Weights of a small transformer language model: 31.2M parameters.
Each number is 128 + 24 x the weight over its row's rms, rounded and kept within 0 to 255. Layers, rows and columns count from 0. Numbers have three digits each. The size before them is the row's rms in percent of the matrix's.

# down: layer 9 MLP down (transposed), 1216x448, rms 0.0334, rows 669-735, columns 64-127
# gate: layer 9 MLP gate, 1216x448, rms 0.0347, rows 670-736, columns 64-127
# up: layer 9 MLP up, 1216x448, rms 0.0321, rows 670-735, columns 64-127
down669 107:126087138099129195146109142082163123102140145156097121148119190113129156121165136174124148117082078141134098131112143147111091128097112086142104136085167137113108143100138130143095155117114166
gate670 104:105062140091111108147124144167131138112100148123138144150136146139118108105114119167112117143155111137146105131128123111094128138092159106101122094112117107138115121145124133079113126114138100
up670 104:135130132176158127115126151125123120126153123157115118108088112111120141092126120100119135115177121088171131134177087151134185119125107118139103159177093156129158183135147139144091145119138174
down670 099:190114113171107106115122144150106102112140121167121111083173112130133123141141125150135143068093160082134134130109134085126174128151121164136118140121145143148176121118179138135132147101166136
gate671 108:130148121092133166119170129160155151130146162109162115069107149123138133119126127170143130101131134111123144129096142087106122080118132065109126112145101156154125172158107145087166118109129134
up671 107:150071165097143130128116169118194153107152129113137102119149106118150116110169156112109120166115134120131180118139122127115134143152179141148154142153106142127135133140153148071138134111132119
down671 104:066121128135138152122112093125153156120142131106143175105121126123146106078161113152141121138120108148153135151162135071130108135141111119143166147158125101111134115118194135125125128137104095
gate672 099:111132147147055157167124156129127151133121115138121120150145099107069149111140109180149114111137092171154157112136141149103122143130074137102096135137136105114111129159108112147123105134129135
up672 100:132103165124116132127157102159146102121161109142115163116121168129111123122151188110087095137116105121124084137143156079104144113130124146121114086089157115121109117084125104102148140138111132
down672 102:111099136148140115124141141129103141141188135111137201120074135150110185131176136148073157136125127138134101140109120117084155117099155101119109088139121125114159185088077110147162099110145124
gate673 096:121089132136099091142137160108135136122129168097162129143145130165106142175149113149133148178166112135119161125101149127117163127106142116139121110101127139153124131135104152132119124128097136
up673 099:120129109136081123148129134116089170112158123121138162121132116136133106125090132130145099080120154123123150101106152162139119165121135122074125093136095093201155138162116140120144135114136088
down673 102:122145114113112145102110134153147077123179131130117100131150159085116109118146115094146138140081173104180091111161105137169109092169101105142121075165087124112137121145117128144120114154119116
gate674 091:117100141093154166139134107125160156112136111176105127131142123099105132111158135101177155146136100193140164144165128133099115132116154122153157105124180115038112119161074160086090106139089103
up674 094:128127128103170098109116104124106124130135143136152163128109144129117132090093139169159066141143087108145116122122114171114139169098141159158152097114124112119124098121164099126115108147128132
down674 102:130114128122141131125121112107083143108124140151123142118131141147116122089170110105145088113105140119125133151134137120115106161108121136131132143142142170134173119116140136131124124121138172
gate675 100:134077123149127158105114138160121072158135082116107089138165126139099129153158127107142171109118120146089147136107105168112130137122097152137129158142113107091089120110114146117141130151149155
up675 106:150148185135197109096104155124159106123140122166107198137136155129115134100144098101109087179182096146107124147102130126171147139123126138161106126117130161093117135113141113144133120141111124
down675 103:154131147144149144124127134135108117098125154106136114132113139127120071149151093100118143192196084113105110107136144145119153138074106107117149155090131146112151144139151125149133142123111117
gate676 097:123130137122127151137141180161160150164148091091136059130140159111118069116141130115157140111158153123140117142085142134092138085104101140097136143130121125111129087122117126149133159112118124
up676 096:078104134107150099119167105110143126124137128123130132131129155129165112129103141121103151128137153163118128112123087138107122100164169099138099139140089091127154145126114096119148137128141116
down676 095:109105109118156147176106112104174110113152114120131128139148127113092066163097109107072138133154110130146129153144107151100126097145136096141142129111096128116131150135135134117155121115147129
gate677 096:121126134124150156067135149130128123095144151132128136123176116108130125143111143125120118164126122135113149134144113141161134134125136130166143147184131137103133155106127140106138150128089169
up677 107:172086154102122166098156130162146122111111112167132147123134138141137113160125156096108142074106146159125132093145110168135130128137136115133124114152145134118148149094129111171104140138123148
down677 098:179146111148131126130082165148173106110118084118134139121096131163131140145159130164099160123116110110106119118097149128150134153145141141088169105148157150115155127106136116155140144123166138
gate678 104:096134182124171101144118122128150117148123141120163063147116158118123127142150124160146140113180124140142125105100135110147122113123100089172171165120153087152142137159132109117135109146119149
up678 102:150151136096113174128093108114084143161110116096141104091082117125117117165110114149123142136132120104141125148108109134126116134106140133123139157067151103100116122115153151137110121152095109
down678 105:122120137114153149121115127143111185173122075117125118129157100133099086168069084133141133104169115129133128088088126119121141152085146116097179167124133124147132122122151112119159144140118099
gate679 095:117105161123180139147099167123112135110139147126150140127152164132154124143122120183146196143147112105137113107158106158123145139085088146141154114137156104151102151171142107186117147138080100
up679 098:092119123114102174133097156148149125144071122098167124153163143150139117194126142120085146129145090151127117086112110129097149130142108146138178167098110125142117105120140102131123152140119120
down679 099:105124128125160125142102138129089117125131077121136117095104101132148121124118146111120130108190144097133096134122085107129136142076098116111126119132084125151126110135202094126129125134109111
gate680 101:126118138105163145136162148055137099109127141108136107170129118098146113149078163159117125049178129136117142116180174153121122113099129146120176138133151128116130126081089136155123139125143109
up680 103:167149154108093070101093104120157141118096153148091131127093099111102171146139105127168077105115143108162121147115108128080087116132158083114133130143135120121162119107143096122141119144137120
down680 101:100148148208105143146118132108156120109119154147129116063163108114099178101109158115141122125155125137137135142151164107125105103163120096142117150134116136123122106096153136117137158116120136
gate681 103:130148177123164155096126114179124146106125128124146155139110127137159107099098094149124119158130155115121153129130126151112127133139130108167167130197107140087156121101148210147175154130141160
up681 107:111132104114124125140080119129159125145154138101104154059110128143104138135149138138148108156168092164155081118108183145110125121115127112074114124127106102104077171089138077125151073113113127
down681 107:090088112144121115108087091151153118097164174132149111140144120121124136131099158143070096139108113118118107126112162087120093144160132108129080074091113119158098163132126124140157071097092138
gate682 097:120091139147148133129114159163144110153176142145149125123134150132104120115089117120123109161150171123124127118134107140168100142121079127150110112141122116139121130143134115169163102159134122
up682 094:113097151100141116158140166125128130138143066168133101128125145175112138139104153092149126121177140122180153114166105130139121156127106187097127108097117087132174108147119088121139079107106140
down682 096:141116145128121108136144158126154103112137141120115121121154122148132107161117129132123107176142148099136223138133131110184113110129093126101098148117104109115161114152122167135161110146094139
gate683 098:174101141088128154139055172111134147120129119141126122140160152143149140124128155151077077188134085155103154155136132132123140149091105139105147141123091118118125162154149096115170113101105097
up683 101:097133127148119084141120125119116126162096147087124098120117142164117122133147104129098095131105131102133145133106117129134130115140116120111108118157150153159137133099190130139137099109126161
down683 102:141137169205051113137172138130130106119119126132103104143148124128110106151157135085152089150112130105089091163154160103155135084115148132121126101144137125110098135088153141108153135104121114
gate684 104:098094170168177137126093121099141134107088114124144096121099162111156110185084121130097152164157122152141149122112114147157136117077108171114098118152120142156124093129090140174130127137132109
up684 102:113124126124118109202126065136161152161121140153140114131098148164114117111147100163126155128129189143096130089093156112124121124147121131138131144109181086100122137147177116098101130101077146
down684 104:137141150127146109100132142137094131144150089104100114135127109165095152145119145114135151122152136123122149135124136099116083112139110133140141167116119152109149132148183116140142125085123154
gate685 096:111113084072110137117146114132099156092146112129143157128121157118103103131124146098172148112152113120125095101124168145064125129085136148107123188128104134163160091092121108119094159153132101
up685 094:116142082137151136139071114141119097091100149122107092108129138130103093125129141102087103108101134126133108124165148128142131156105091186136121144146137123176084138092130128109146065083154109
down685 095:119114125115194156107145128118140130126119115143128121081110185137096073148168157112142137145113174126072133106129148145133145065129147113108139138145154132089080108149121141152121149093132157
gate686 115:135136114162138106126113145132139139127150139111127086097099093129115126150107092182131109163157138145105149133093099178134081155126112131102152146132094113120098145097120107126165105109164126
up686 103:132148169140101174113133064124109090108153145173142134074129171090138131175104120147104131121113160092174116105110124095134107150137171133171132119107126137123173132149136164093105125101126103
down686 108:125117132155129152164145155096133149115095167116147134107082189130125138149131132123165090144113123117099095117156115098170140103131105133155077157135169183122129159153134131101123145086114056
gate687 101:099138193116159154114124138122124114095125134105156091173159150141158118109132160152141119129141137092139130157119132145083131150127123146106162123130083091123131139097127099152126148097159101
up687 105:123160134133118117122147084123118077105155123095113112136121138104135112109109116113145142163173171093114123156157111084139106123100164127183103136119082115129103093194165171128140111120138108
down687 107:154142151141115100115099096120154115116100131133118128160150111100149092129079166087137133122135129161121123142139120099116098078104146153186147183128121098110115124119168129117149138132209108
gate688 100:116108095147126128129117134131120127108114149154161170116084129135048084149031117125130141123189123125132143122139123160149101093142107180158096161122116155150144106127132120106103142135112147
up688 104:172141108125093132107137139109140133124111143209125131132127122184097116156137121108145131137104113139190158130138075088156098137114097143111165148156149155149157114125167155141183087137174119
down688 107:143112127094119130148110121140122128120159155112131098150176133135106147106124147101132117143143080128124130090144155102134116128136129099135097125097121111119156122127105137099158120137166100
gate689 094:158089153175140154116067124178127141115146171174132109089093155123114083155149137139152103081159099103101151140143105134162132110104117101095147134128103158094131140141113079142126136121129112
up689 098:118154113146134121148114097114104093136154107100110110098111106131102104116108162081126148176136104176165123099105141088134113098153171151163144111120146154146088139141145154115115115092121113
down689 096:148070140151148137100090120147121163145119116105173133139134139089117164111106122076120107187102161166166122086127130096137092142142118091128161185120157143147099129155146151132122104131120097
gate690 100:067099151076160141125093124177134100123127131143171062077132116127132128124138111155137122122143123143100174135139089136155163105132123153154102172127104155136113107097136146117148153162111092
up690 097:119151099085126146185094108116111157124116128145111126146126118145136121158127152122099093152129136083126135122078172154130130153123124127144196124109145141130159111142124128126124142095139168
down690 100:097095119116117103109103144123143124116118097139106110136122113158101023126115143089137116119103127134133137087123167131143108171105165102122161124105121135157161154088138114121144137104128132
gate691 109:144123127119173115121146144110164112107137146071138131093119093133132109133092108146107113097113127145179125135098134116154122129116152104118109105105115111142150125140097099102111107108115168
up691 103:146089158119118150115162149133103148136129149136130132151139128089138137116145100115128176113131165120122161147133132118120197135173100105145193130174155127158089161141137123134143160138137151
down691 108:129118098113131127110134192166133091147109074140111140163123150100123111108157149097142149177090154129131089108105137111144158154161136066098141146164138120130140111187081177119137121108144149
gate692 097:125167140171105153120152157118093138104126078128113133137152098092130130113124145120146159156098085089180115176143167084129122127115104082152118093149127169094098115109152127125142115139115106
up692 093:133170163104165135088144132174140155144128133132158087188115101137162181095121163112095120092161108155118142103094132163113094095155176159137143127117116171139158126119115124128100128109125140
down692 096:163101111150143111092150103101158107142140181145172145145085132135146193088116122121105093186132142125129090127136105088139130135176169129113130143093142128152118139097096127091130116088077181
gate693 097:128145125125124106095125140115171158133096088147162105122108107137107165158115087153117077142154118160166092106123164119135132158212127145156092142173148125153114122092121147105129128103087143
up693 100:124139126119145149130125100155148132167100095129131172112107140107156139137127073153179118135110146118145153111115140150113155084136145129125168126153135084114140138125154144120115120166123138
down693 096:078140113088127125104155105129101123050167109166134096148150130090136151127123156085144110123174153120140133156135120148109159148128134120109155086100143101115183131109176118098159099158154137
gate694 096:145142146083145135155181163097108135149110148123158115155182093149121127070111113134154131126129119155113148153135147099119108132127129152115148130112169170136134140134097124149106111124131182
up694 098:158085130130121197139129134136121108124099135116138192132181107114139134148113120167141124145128157174127127096131127130135159119112138112151118098122088175130103163082174140150139109118131126
down694 099:135127134159131115166134101141102099122138096141132171163110117145103130173074107126099120122116149164132113124138139138156113143126158149164141132130125117099112153126165162148096153146210135
gate695 102:152142138093084127110139144139111109147147121105152137125095164127120117155129160159169132105147139128086117095143159116109206141101156124131124118098110158122095106132135140109143130091138169
up695 099:129127108132166180106115133128127143122164164121127105099113163125128116094144148108105131114104133179162132117127103106109107140117144112152076152150121117098108129164140174083120176171106113
down695 101:104107137109142143147130150116153130151144146126143134135130128134127193112148172129149106100138111116125157102084092091111136148091171148169101150104108145088121154128155136098095146126125107
gate696 104:097155154137131082146083121113144109117124117107101127124150105135143117073128134091140144108127139101106076129124154106101136138205118165145161121139121141110088124161188129152144142143116156
up696 106:079132153135145113134144152108121049144103102127123120140130114132117100137123150109119123150121122122084113078097116149152128149134121191113156121162130158156118140123118116106125137168151092
down696 100:098144123108153127124170141065104073126102139117119132131135152115151153151086150090109090134164108167117098126118128149149075085132155156131116156184125121146118161143141110086082186122124090
gate697 102:150120175131147122146112177127147103131090075171157159097131162140099132170088122100134122104133103149130136088097175126128130122136115108099128152128141144143129145142142093129123134129119151
up697 101:157159129141103141141133167158117075188136118137106087109149144151110131142160125132111127138117134136089134119099078138137108113100112117109097162126100136116131119144098139122124117140148099
down697 100:152121153137126127156159172125131170136150133158139144142153109161116150123159137100137108148163108105114133149125093144099154135105123099131116138096117119094142089128112159124079105110119110
gate698 108:146145128111110137073175151153140115126174120126133138129183131161137107141150140157148109132132127128149106102104156102149127144093115123113118162103145153194121147079125104158116138148132131
up698 106:108090108097097112116141125129188151133138161126126087121123092089146092116123100133167124115170133120145143128132143117147123133115099064111116143113155116148137109120142131109118069153111111
down698 106:128073125090141105125134091151180107128069125135150115125157093142124124130144065143139142130128169092131131106118121127141130167130143121122105074116135117129139107138102154120107104147092119
gate699 090:148121095114113100161145119174126143122085082117152149090113152143107083158112139110110109085122142122134117099122134129111101124140096114108157144105151156122115131159148096149129132112114144
up699 096:137138159141102154146138135144169096111103128149151153112136130098129110143124134087153151111097146111114095131169127134086098110106145124123113142099111129135119164120162143147126114104106148
down699 098:123114128152116169110156131150107131133159133088108161145134115132144113141116128134132111143125132120120135142123147098125149129130174068145114128169129092118151159135120107125151142124139146
gate700 104:103144128096109146097089118145132158109181139145113119102104136147106126151131084175129126135107114119100097109124132154128135114119120148157114164113085136134139152192200168109154098153123130
up700 102:116081150117115099140115106130090187122078126143156131137137114101140161156153119134161115078130108154105118109138134125126136080134145119116120142148146124135133092127136155166125131135132142
down700 102:158093143117131092143127132154162114148133098116207120151147130143161170153139142126100109139158188134105153092124143141128100120135140077118112165127120144132126132167119115138136142147151148
gate701 099:132116127105105110115102120115157135127122130117150122116121147124086124167101112147109111139135147102190119138142128141129124126130073095124121129128126123106112121101087155138150119096123154
up701 096:128163147095101107118119102138109128125136147158096158084098119134135150106149109114161065123119099108134126102101162104107136122157149093129169143101168115151097152149170118112137117145153127
down701 109:103100092142103166124105148136107137096104155156097137129151088118146134157165165155132094162119117156106144153123109132139145128138112133208102131116135128091126121145148124103149135145123097
gate702 101:141102123131135063140148145131141134133120142129147189114102140148123084133137121148132116121125119134151087148145090103106117163081157134151097126119152100155105150136112172111136128129115119
up702 101:145113106154136135112109121137107132155118117111126128136091111124082146127114134118133156181131100110179088130107109143114107158100097123130185112114115096093132160132148143106134155126151121
down702 103:117127127154128161134110144118095127149124143104128139170164103140153072137087130124145133142099104100164111153129145126147133135163146139129137135173132135107163107145102149124125107163130127
gate703 096:101123154168198152132124100122129112123133151158101134107093180148090153160119131102113129117151123109116132134133130140125130139111099138099166122106075088097084128151108122130161116116163140
up703 096:136142181163146117167138110112115134116091119130116142121146106122152137099087120096115126109106130129101117136136159140137131086141114135156131148157102112158141182120102136118117138163131165
down703 094:127117081177132103133090096150168097089148114106094084143120140130136109139118137108147117124097106132111133140109103104128137114156164104126129085101105135119140148162131162129140151098118122
gate704 106:133112122104103171127128125165139149145117104132139162127124123139108113098109112140156151151154084147133118138121135107098128103139118118140071128131131169094105146176127128128170119080156119
up704 107:155138164077138142148126105090123093127124156127084157134195106100144172161146101139151098138122120130107168124109122126082105141081136136121106149109139143147097121169147110179134150149114113
down704 099:093108171128135171129108127132143102133104142165146106156174063130118059079094157146152157128106118110126114145148123130124088175125145120120163133148134154140135118156152094083137122134139136
gate705 106:160093138136098137131132114108177131152111170174112147121104106160130085128118088121125160120117154110157140142099125114142132167150118094114148106158153132121094138141151066104153137091099095
up705 107:077133108131110115129091140110128151116124133187171180126067118121109148085153113113135134147104133094152141142161155128125153118159126168127152136125151148146136113104156097116100141132164108
down705 105:096144106157118146119127181133182093107127120160122129116096109117096091106107117103135106085133108110125136134139111165130119143156167132111147117116173133172122150159138134133101119131141106
gate706 093:089125148109149109125141166120098121110102106124113138133109096118098145153155124138117110193092124151103131112135117108129142086146160107164135123130148097123106120123169154121171163107153182
up706 095:109140113148112144138119142129163100126103143136122182114128151108111121135097154139131091130104149141130095121179127122117141106135129146103137132122170143123144179143123179109143163160102082
down706 095:132107139172175141132149090167139122133132145134124123149144102133096064130111134103100116178125123129136110154152127143128135108102135134137131139164108148109154134152169110114155139138084102
gate707 094:092135129107119120123139161104087120132136149102123119099073100115143121145144132097127153149136179126088148119126157145120139109115174112101123112121141131097103128103109100106168153141136131
up707 092:103120133138113147147101135096132086184132115111125146153144134198099138139124143165106146087103133126128127130151087149137157150140102163135089113154125093147134117145138131160108093118096128
down707 093:142158118144146127111137107127137126131111095158164101144135161136128107143148113103120101163107132089091096092150090130109128107171126084104093121121118114137172130141133136108121107105137160
gate708 097:154076121115131127096086137151142147117115137161143133150143184087151134116149158121125127137159097133109160113105098126150114146173120080058142118123125123102123146140107100186137162127101114
up708 098:116163149129116118123162101127103104136091091155151113154152132140129145047117146161139119141152150179143109110117126148127167087136147113121097123119140190127099127115126134106102139110120107
down708 101:109156161187116123152122110167149090110105108127137144141132088110105162079065142128187135160151156173097116140126135112131120126112118131123095138085136127161124117159160129102148089110102134
gate709 101:137130149156127156125100119153127142115126129126144074127121138154145092159136069121141102140143119212127135103136115156106149132128138148163087109113125150142157143096090099115157124132119162
up709 100:107077134150170164153111129124129097127116137164138101148152115115164105111152149124114131145134113111162155111128166123128146115169139098210103115090119145122134050135105104156081140154111111
down709 101:075138111152143148125118164132110144118124154161123143112101135093137120105109106111119150098139154146129100099101149133100157147172096110135154101106171138146133097118107145099124147154056154
gate710 096:108136132102138148127127157163138132132135160102151177181121153151127160155149141147164121159116134087126133115145132129139131143100122158105150157135135132126114170111093164139122159120089108
up710 101:142114139117109143172125131138155151105103114148169153154103136123125127134149187131130133135111113120167152067117148151103076133126090142180143178133108114141090103145104055140147123107084129
down710 096:125142142142148143150109119129134149112130126158146122143082123118091076182158101143117093164102119097125127155100103134136113148155136127113124112139151109137119163149202110138115117137103144
gate711 097:093142121113137125104128099115114160118158137103122133154136115138121142166118152153160148119129091171119167117111108133150138122116141135175119068100091112137103137166087142118131108130149149
up711 105:106131170136127138129115077147135121163145122144086110133118160113091124107133108109097145132098170190172118131135146089130103077105138105128107123137117144117105130126140128162131127168136097
down711 104:174130171124129113149100118139113122108099148143081108111123111119118102081098121106112158185115092148140141142145144195191140101106128100108148128125096141127144138118155156118127179150104109
gate712 095:118130124134126185109189177144096118134105113119142134116094137147150112128134128103096168108135141158165129118148118136150129148164116171153146106148086130132093163160141125114126118113143136
up712 095:115081176104155140136131096161154144154126130126089125124120112103137149064120119132125130133077158147102145123139114164141136138118107124128115143134139098137125166111114108122182130166139132
down712 099:140125143091132129096137144147146137111131114132097091112091146134140140138132126118091134087141126135155140129149123124113159131173113119156158169137104075086111156085151170190110143146151149
gate713 100:126137113146130155113106124144113122121105114131145107176136147120103120084161109097136129180113126139116115136105116142150141139121140164141146152139129146107131148138146169110156106088118150
up713 100:134119113140107094122144090129110085151153120154143155136082133166151113143091147172116124133111129124100110131114121126152116141145130140112114102147125145138066131083127103132107162125098101
down713 101:132133119133116123092149137158128139164114098149146121105087144118100144143112162152150093062131136160097126146145144083155112154123103154142114108131151126129158125094128121117109100155168101
gate714 099:151129156142126115192162107115111137074144086156089140169109113084124082125148130120108125146102136105176115152103077171133129136110112087147147109136152131160145104135142155194162203111142135
up714 094:116129117116136151122119140158113132144170124154098096111125096100095101127103148118111171126136113112093123160168101154131082159139135093108153099123144141121175148130139142184106136123132147
down714 100:175174120130130157138145126120102122108185138061101143123110129163111159130104171130102142054169140128104141168135139130141121114105109167105142088102101098126130194147105117157112071175152139
gate715 099:087140166140091102178109123152148141116117109129135109084109120094088110135115124114139112139098087146150127150121140144125123131083114104121117112102154109120088125144113110148109157105150092
up715 100:129129149119150163097141122109151106147106108129114101133135121153103112120145085121113094071145100121142090092129125153109161127119102146124144093130131169142117117099136151134144128100160126
down715 102:139129122125129143093102149145128114109072151175141149148121086123145183136143101181102095110139099154169114094134105107090091085125121137101122072138147114138103099095140175144106123110133119
gate716 105:130126173114141126121100130092172127153072106140144139117154132140141111113121106139092095091179153138123103147135152109074121117172120121124139160112099135115134098101129107109148118141109135
up716 103:084127130137164141145108127134136107123115085141115133114137170113133188084133095139140149138120106149120108176035097146093162133122098132153148112114136126082161096172088107132091132134126118
down716 101:119172146138122148156093103146140131148138133146095159171134118182152081137183107142095140145086159112146086105119110137116151133129125133103101106126139124116150119131094104118117135154127143
gate717 100:126148157095145126146123113162144121148124122129098113126115157157114103103142098166140181142115131141106104150169102120141106132147121099128135136130122114136098091138116102098101158112133100
up717 098:095127130167147118156113153097137099179137150094148132126142132138091138121158116124127130165097097138137128114130135095115139139107127103101092121099161155101117151147133085092129107133139147
down717 100:144131140138126124136132100126152185104130101128184130123124118117110147141149165171092120134088151135091101149148124128099149168140168129138092133139169117134100110157129086196134131100118070
gate718 096:127108109173081122171112115146149212150162150092151126132127097135103110138109161158114142113110110141127132130124129125132082172138138160120132120117165144104123162134148076100126129114151123
up718 097:126159091157112083155114153126061124102130139116089130172100094118150126114129115142132126124124144091107131105109102128164148116124169137142124155177133111143172131142187117148097153119182144
down718 097:171150113158152150126150115139127147134146162135102176136119093095176134096100131110126107120109131103115076091103106127126126105101138136155198138139172109123110112162141161136144143136186127
gate719 099:118168099112130125134167095145098116134106130143145126123125153145121163106088113129135157119168135126084123132105130138136126097114132106113105130180135135162163127117084100142109151123144139
up719 100:128158145113088133121144127119133143183121130128127101136145133128150094111088125146164121090108127144103134119111094158131099106110139115143126144115164095148113137160115115114104132159144108
down719 101:111178144157120132087155123125188124138143172129126098127152143135141162106154123101133139138122133131134127158113118116143063110137095105123146078152152126113112149117063114156144117101116153
gate720 101:107107141098150144135076128080114140169114150106156132125153117140125123069121150135116077101145160100151095114155161112138134141137107107133055125064127138165151145140096127124153107103165078
up720 097:128160144145178127142137108117097130157133163101103123175149137112138130119170102108138127097087150130110137149143153116127090139128117119109170079124157090092108130115115120119133112162124118
down720 097:144149155142151122135142133179104135124126117125073119193108139132098088100170130114139172120102099139105142163134138120113110106151115102075162144097109157077142148109166114123104109129134078
gate721 099:117092162124121167157166149126101137099096145093092110122122091130089116135170122119149145100126116126138128102068114144141104113102103166135114090101127154143119136155101132141108131167152102
up721 094:136095107139114128169139140162123149119103110121129141138110145119094149111098141196117103111101144101104134133105133133149164123165090141108115128170080130085135129133132127118141128125091109
down721 096:110140126142139131146158111110128150129121106119147127136128070155107107088111124146139097156108125118132141157098176151127131095139110117088137140122155144101092101107124154144149067084127101
gate722 103:136137168156173103139147145096112111123116122090140147151143130144147133144119138129144151172160138160100131112113148138150117137138107132093136113103146123088129087139095151131072133157145130
up722 096:150140141137114121113119171118156078121146139154116119141143139133129109095175122126114100172090105121134159126088146132073106125100118121139091130131162135100120144136169110109121093122117118
down722 097:087172164138141112078141095136170097161099144118114147096108143140104068091104100147119167146118129119136143126085142148115124141143132165157136118119122123113100142131149117109138154079103160
gate723 098:152131115098078155135155126121137083144118174131131154136150110108131123160115166128084128125127139140092084120139111108134135169117151178101150104188088098075134134119141094132114121114091153
up723 095:103092134159143139138097135143133126145134160140118112112111148123159104138123096126120129130126076128165069132140169123116109097145159146108130097128151151089134149158110116181138133168124129
down723 096:159104109106092142125139121119130118173127136105107112102104110167098106136091163132105127091102154141139098099094115164132077159103141141088137121153115129125127123132122077123132134136121126
gate724 098:130128121141141164148130136092118117136118118122136137159153137144120125125118085085162129101111106102137135126106149150145122162108151136124158183157112134121153115129151139142135160152140143
up724 101:137148112155124088102115116116162185135139115102145112094135115118086123164093133148142140125107132092106138167146075117122110119154171149142083139114160163083113108105146081159168148142101152
down724 100:137151158096192119104136129135168185155147089135168132170111115125156211144111137137129186136094173133104145100118066134116122143124117124174108184173140119127124127129115177113141107134119178
gate725 097:140164154094128132143136127129149142132153174124135135179152144125102105148118102144135107113107132129094110094128055128131101131109132133185123105133137096179111167169114107114148125133118154
up725 097:150124146120117115114130109124122116103151135100128159159131161134142112100114160113130130143126130123148131102154158110151135107098129097132096108149080123120126093101108141139106144167081127
down725 101:102120108141091112127146105153105126096111119126139129166148154112119135140116160125133135127152163131149162142157112154148126105087110113149136112135128122070176111115133132131119141099150107
gate726 095:129104095130103126150082131119131138123098148132131109138123182120158152152107098167117131133103118091139135169119111146096184124094113133121114089082111138105131100104128117129102146108126100
up726 093:160099121146115139136144130113143132147147158160138157138088158137171119151113143140160167058147128094087164144142197145158137107124122124130116131093125112141118134134123106151122149159130157
down726 097:100119126166128112148125122134189123127175203148117171110113111138107188120102122125143153103112116161098156170116164147130088085112130127152147108099107146127104151165140132123108113141091119
gate727 102:181158163145124135107095123136133122129137123098184141118146082088117106123134130064119107116089151124119130127108155137139132121074142149162124112147118122113141159117143164121141152142156127
up727 098:125173105147184137105120164146107126092154138112108132104127099179101139140139096115116096133125123151144180078121128107126111146163108087160136124142172188139120128159115070146119103154138097
down727 100:117159157105107101124118153126130177127135116138103163109151091174119177111170141133127128140167170110099130095135123114155139162120128083109130106105133129150080130129123163108148134119134114
gate728 108:205152139130087112126085103156144125112133114165094106127109111124113106130157098137121179110127157160152117126098178117109125134083128141100119117136130106134121172118105141153140079109123140
up728 100:126123114137148135158135130161152144095140110100142182083097157123108154132125139151136127102096156132119158131153083114130133134076127134143122141149173107100144123131137121102118100144152115
down728 101:181147110150134107115122128135160124108142136145104133097080127121195171162136126145138162092092117140076158121115107077117110136107130142141078135145124116138121130157114140167138157152142112
gate729 102:125125136088135142113118138168124148146145124168113123148175100155169093101101114097119183147140117122169179147116146138101117127108150127131139134120171108131165112131102097162142150151131102
up729 104:135100120157139098134123106133112139105133104150121097140177117124143128106114150105143089102124123129073124110115161113126120124108134142155073119145162087116147113140101126137072147098124113
down729 105:077107149143126139130110129143115138066122129140118100147128125114126165103141134168126087117134139103112135108161143122136110131114163129126127068127130145133097133112138149102124109154123131
gate730 099:121157112138130106100125132146156129147150098087124162141178172146164097150177115135116146083153185152137128125121111120143142124131116107114158178146149140112082107145132164134107149145133125
up730 102:158115102117137122167124089094140118088095122084138127128152099153134096094120119116105096120135107153141152125129124152118077168207119124146145107158131103122143137128124117081148147170132146
down730 098:116117111115110120161092107104127121147086167127117163128115082130113120096138149158124130124096086127126146129115159119082158107168133150123136147165141112125118150114172113123117105151111180
gate731 100:150080106116082162127127174121143114126084125190159110095152116118119080126160094147112164099128097102108124138133080098119141122123127108152095173160112136042150099137105152144089158132115153
up731 099:131140166109157128111157114143139146156121112149131174093157153116142142114123119106138110146174136140083179132155096126090110157161131145111146131114141155166131156118098087086182154148160068
down731 105:102159146124144121115144124138177138189124110109156169094087108152142188131130108125119108127128071129075133131110071108125148154138161135112129153164118129119147083168106105176150136121160106
gate732 099:122131170083127123129145147168132126133114116156126157158125131095124150121140108140072137156115123158114119155111145142135144110150085119112141107156131108153114131107113124137157119145108091
up732 099:113139147117150126154133142116121156122136130127146108131095109102137130119130118113074131118152123128118113151141091167125086131142106129142132134111156146152151126175144135104118119114168177
down732 103:140105081090151100147140127123135118084135142172135111147093165128148139157116120138079126143156112113147124123125140133128174122138146103144128127076119140140163090151165122109134057130119140
gate733 096:117157097134117112095120148135102150118135132114134140139151125170126126121160118122105147145134117102078101140133163129158145138145186118132149125116091141078142158117106162071134162148135111
up733 098:138111132110154097125149098137065159122095146138102164122080172101138118125107094122150104115166094138147122146100118102150122118123140150132140101088137141079092184101129115165108125153125158
down733 099:105146108093114109160139153129078128135146151115151145117120107118152098080126092149178133139088171124135121132112094127096064163153129144111100136161117121132104183139127097173162144140093126
gate734 098:124122104113093119104154133100121162137129139144108113148175142085119148119113143128149119140143183161136186150114151129083086135122106117088078165131144135175109118121132165116113166125139134
up734 096:113087100120145155146125149126165146146100110157080165128118109126096130134130097132137103165156136117115098108115118160096111068135122146140092107116114130138119119184144139110158132135150126
down734 098:141101143111130152107112129113107167169135113142124178159127096104131132137118158109098094121150074116093157127100159098109103157104117152180119151193157107143106147159144104172124138134109106
gate735 105:168143178130105102118122111179165151126109127118145149157151135169169136128138111127136092147133073070167136102137096093102140157153121154089146140108174093102140155135097153151137132140138129
up735 103:123106167120115139135114179201192136134155145148091114124144126114087139180133154120143116098120106152186109105117117128104158157153095154120163113116072146146148137138148139154114140155168058
down735 101:105097182094151132152117167156112095164151139147133128120150123143127146103138129203149087159139157160121118118128144167117158114144133114116151098144094149147117124139132133140113124147145084
gate736 095:155077139123159139130154142142124127105114129158168158120106165103148124143142101155142164094105163102151091135094114170106142137134156126114121124109150157112127141132124143142162125107083129